{
  "num_hidden_layers": 13,
  "hidden_size": 256,
  "num_attention_heads": 4,
  "num_key_value_heads": 1,
  "head_dim": 128,
  "intermediate_size": 704,
  "vocab_size": 4096,
  "hidden_act": "swiglu",
  "norm": "layernorm",
  "norm_place": "pre",
  "norm_eps": 1e-06,
  "positions": "rope",
  "rope_theta": 3270.0,
  "rope_fraction": 1.0,
  "qk_norm": false,
  "attn_scale": 0.0884,
  "bias": "none",
  "tie_word_embeddings": false,
  "parallel_block": false,
  "init": "normal",
  "init_std_qkv": 0.0247,
  "init_std_o": 0.0,
  "init_std_up": 0.0247,
  "init_std_down": 0.0,
  "optimizer": "soap_variant",
  "learning_rate": 0.00462,
  "lr_mult_qkv": 0.5,
  "beta1": 0.95,
  "beta2": 0.95,
  "lr_head": 0.00646,
  "max_grad_norm": 0.5,
  "warmup_steps": 200,
  "schedule": "wsd",
  "decay_fraction": 0.925,
  "decay_shape": "linear",
  "final_lr_fraction": 0.0,
  "batch_tokens": 65536,
  "max_seq_len": 256,
  "doc_mask": false,
  "train_tokens": 493100000,
  "max_steps": 7525,
  "dataset": "wikipedia_en"
}
Each number is 128 + 32 x the weight over its row's rms, rounded and kept within 0 to 255. Layers, rows and columns count from 0. The size above them is the row's rms in percent of the matrix's.

# layer 7 MLP up, 704x256, rms 0.197, rows 700-703, columns 0-127
size [119  98  95  99]
[[101  75 119  70 137 115 156 158 110 167 122 136 147 133  96 115 170 120  76  25 145 147 199 107 160  93 118 120 131 125 127 113 166 140 115  65  91 111 106 131 103 137 181 144 126 137 116 175  80 160 135 169 113 159  93  40 117  82 103 106  99 133 117 158  92 175 164  93  96 169  87 121 201  89 182 145  59  64 109  93 120  91  98  91  96 151 121 167 143 104 100 115 114  59  98 140  90 138 135  74 106  81 141 133  92  76 129 155 208 129 119  61 141 121 123 117 100 113 105  75  89 135 106 154 123 116  84 156]
 [198 161 110  72 140 110 165 118  97 126 103 143 118 102  84  88 175 129 184  89  62 113  52 135 161 135 134 160 146  99 179  98 105 146 169 168 190  94 145 113  94 165 122 103 137 141 118  94 116 137 102 127 122 140 153 110 119 147  68 116 117 100 129 111 161 145  70 192 129 154 159 100 173 114 136 188  99  92 109 145 137 154 153 122 110 101 123 137 146 110 146 148 139 127 109 127 121 108 137 130  97  97  95 158 138 157  55 175 137 110  73  72 109 154 118  97 168 153  79 121 219 135 105  90 140 127 149 140]
 [119  94 100 121 144  98 137  88 107 170 122 190 120 100 113 136 167 132 111  94  60 122  95 138 142 131 151 148 136 125 155 116 166 130 142 100 125  86 120 151 126 154 100  89 128 134 117 150  69 168 121  79  74 103 108  93  90  96  43 134 170 133 108 119  98 198 166  49 118  88 121 116 170 174  94 105 147 146 101 143 127 172 105 103 155 114 107 137 149 102  87 180  71 147 174  89 199 113  93  81 133 137 145  66  90 154  67 129 174 123 113  92 106 147 122 119 146 143 152 153  93  82 135 107 142 192 153 119]
 [ 82  98 155 128 100  80 149 143 165 148 187 172 133 132  42 127 101  90 139 132  76  97 165 132 163 130 135 126 129 186 129 133 136  95  64  81 143 143 143 119 123 142 156 142  94 103  96 155 122 172 134 132 174  67  95 125 127 132 162  50  86 131 107  83 129  76 182  78  66 190 162 170  92 129 117 139 129 152  68 124  75 120 146 117 106 130 143 143 136 128 104  90 126 130 172 107 134 124 115 155 126 139 103 130 187  90 145 154 109 157 165 142 133 136 202 179  97 151 103  46  94 129 140 140 114 129 112 115]]
# layer 7 MLP down (transposed), 704x256, rms 0.187, rows 700-703, columns 0-127
size [100 101 100  96]
[[107 163 148 148  99  94  80 128 169 133  80 166 136 149 154 166 160  89 162 136  96  27  98 132  66  92 122  83  89  75  99 135 109 188 127  85 172  88 120 149 138 174 120 121 134 118  98  82 122 100  93 105  85 124 130 118 118 129 143 107  92 148 109 136 165  99  69 130 147  85 128 151  56 131 135  94  91 161 143 122 135 132 145  98 136 107 120 186 198 139 164 106  57  95 120 105 134 125 131 149  57  90 145 158 122  99  87 172  92 128 130 146 118 110 108 119  80 148 154 121 145 198 120  95 172 166  85  72]
 [125 135 128 143 123 126 163 163 106 182 166 128 114 109 106  74 208 136 151 146 140 137 101 168 123  50 112 129 115 163 126 171 132 177 169 184  95 178 141 123  98 137 146 132 136 157  45 128 170  65 133 101 126 142 102 114 148 147 111 123 109 116 192 126 119 120 102 138 153 177 100 143  83 159  98  83 118  90 107 148 136  71  66 105 157 127 109  89 129  92 121 156 156 141 110 137 155  96 119  75 131 175 159 139 135 134 131 153 125 131  90 100 163 130  96 145 179 176 153 114 102  97  96 136 115 152 134 122]
 [105 108 119  77 124  76  92 130 119  99 113 163 154 166 143 137 170  88 194 117 128  96 124 103 110 110 110 128 171 158 143 152 106 139 131 118 134 142  76 159 151 108 122 164  82 133 143 154 139 109 173 120 125  95 142 100 103 169 107 170 119 141 116 155 106 145 174 115 113  76 102 147 142  90 143 128 113 100 175 144 130 128 136  94 161  74 165 144 157 182 136 127 112  96 159 149 162 125 130  75 163 103  87 145  91 110 147 158 143 181 108 128 171 104 187 163  82 148 158 142  62 105 131 108 134 150 120 194]
 [210 127 138 165 115 133 115 117  66 188 148 109  94 167  89  92  65 127  60 137 140 134 113 141 122 192  90 115 113  70 110  91 131 116 126  71 142  75 164  92 138 161 168 164 104 151 186  90 112  68 137 150 132  86 117 167 129  88 153 106 109 144 167 143 134 119 103 184 128 115 134 123 171 102 134 116  88 128 100 131 179 132 170 145  78 137 105 129 112 132 168 114 115 137 176 114 142  54 187 120  76 185 112 186 110 147 121  99  84 101 179 144 121  78 126 129 106 191  43 139 112 148 175 165 181  85 169  82]]
# layer 7 MLP gate, 704x256, rms 0.194, rows 701-703, columns 0-127
size [102  99  98]
[[144 123 127 155 137 160 171 132 150  85 136 104 166  83 154 106 130 183 199 101 128 100  98 155 148 136 160 104  78 139 118 152 152 145  98 109 143 165  90 126  62  89  84 130 180 108 179  89 166 119 177  62  83 200 165 157 116 138 100  99 134  77 110 130 143  70 106 112 110 109 165  98 168 187 154 176 166 153 154 119  90 158 122 133 120 149 154 108 129 131 109 142 100 147 130 198 138 143 107 131 126 130 150  89  43  90  97  74 119  86 113 151  80 165 117  69 125 168 176 101 132 148 103 122 127 153 126 144]
 [ 23  84 144 180 152 140 141  98 146 135 143  88 130 140 108 119 113 113  90  99 118 154 115 173 139  48 115 163 127  51 165 110 129 141 202 110 120 112 132  90  44 132 117 139  77 113 166 110 103 143 110 129 147 107 121 127  66 119 155  93 132 115 185 140 155 133 147 118 193  70 165 140  96 140 106 161  75 153 169 158 137  93 110 164 121 121  56 117 103 199 156 125 121  86 119 137 109  91 156 148  86 131 132 142 155 142  81  89 100  95 153 154  46 137 101 114 149 162 133 176 128 111 155 145 147 111  79 132]
 [155 130 130 162  87 138 151 140 145  89 181 182  94 131  91 157 186 146 126 169 115 133 103 171  85 101 129 106 147  83 200 123 139 118 108 137 104 207 102 118  93 129  72 129 148 128  77 140 176 145 109 176 148 192 167  99 148  86 104  88 118 135  91 139  78 166 133 166 171 160 178 121 107 119 117 132 162 129 149  57  84 143 150 125 194  97 137 120 140  71 151 139 179  91 135 129 152 194 131 188 137 104 141 133 120 189 167 183 128  84  88 118 117 200 197  58 114 115 155 154 138 100 137 106 176 150 105 122]]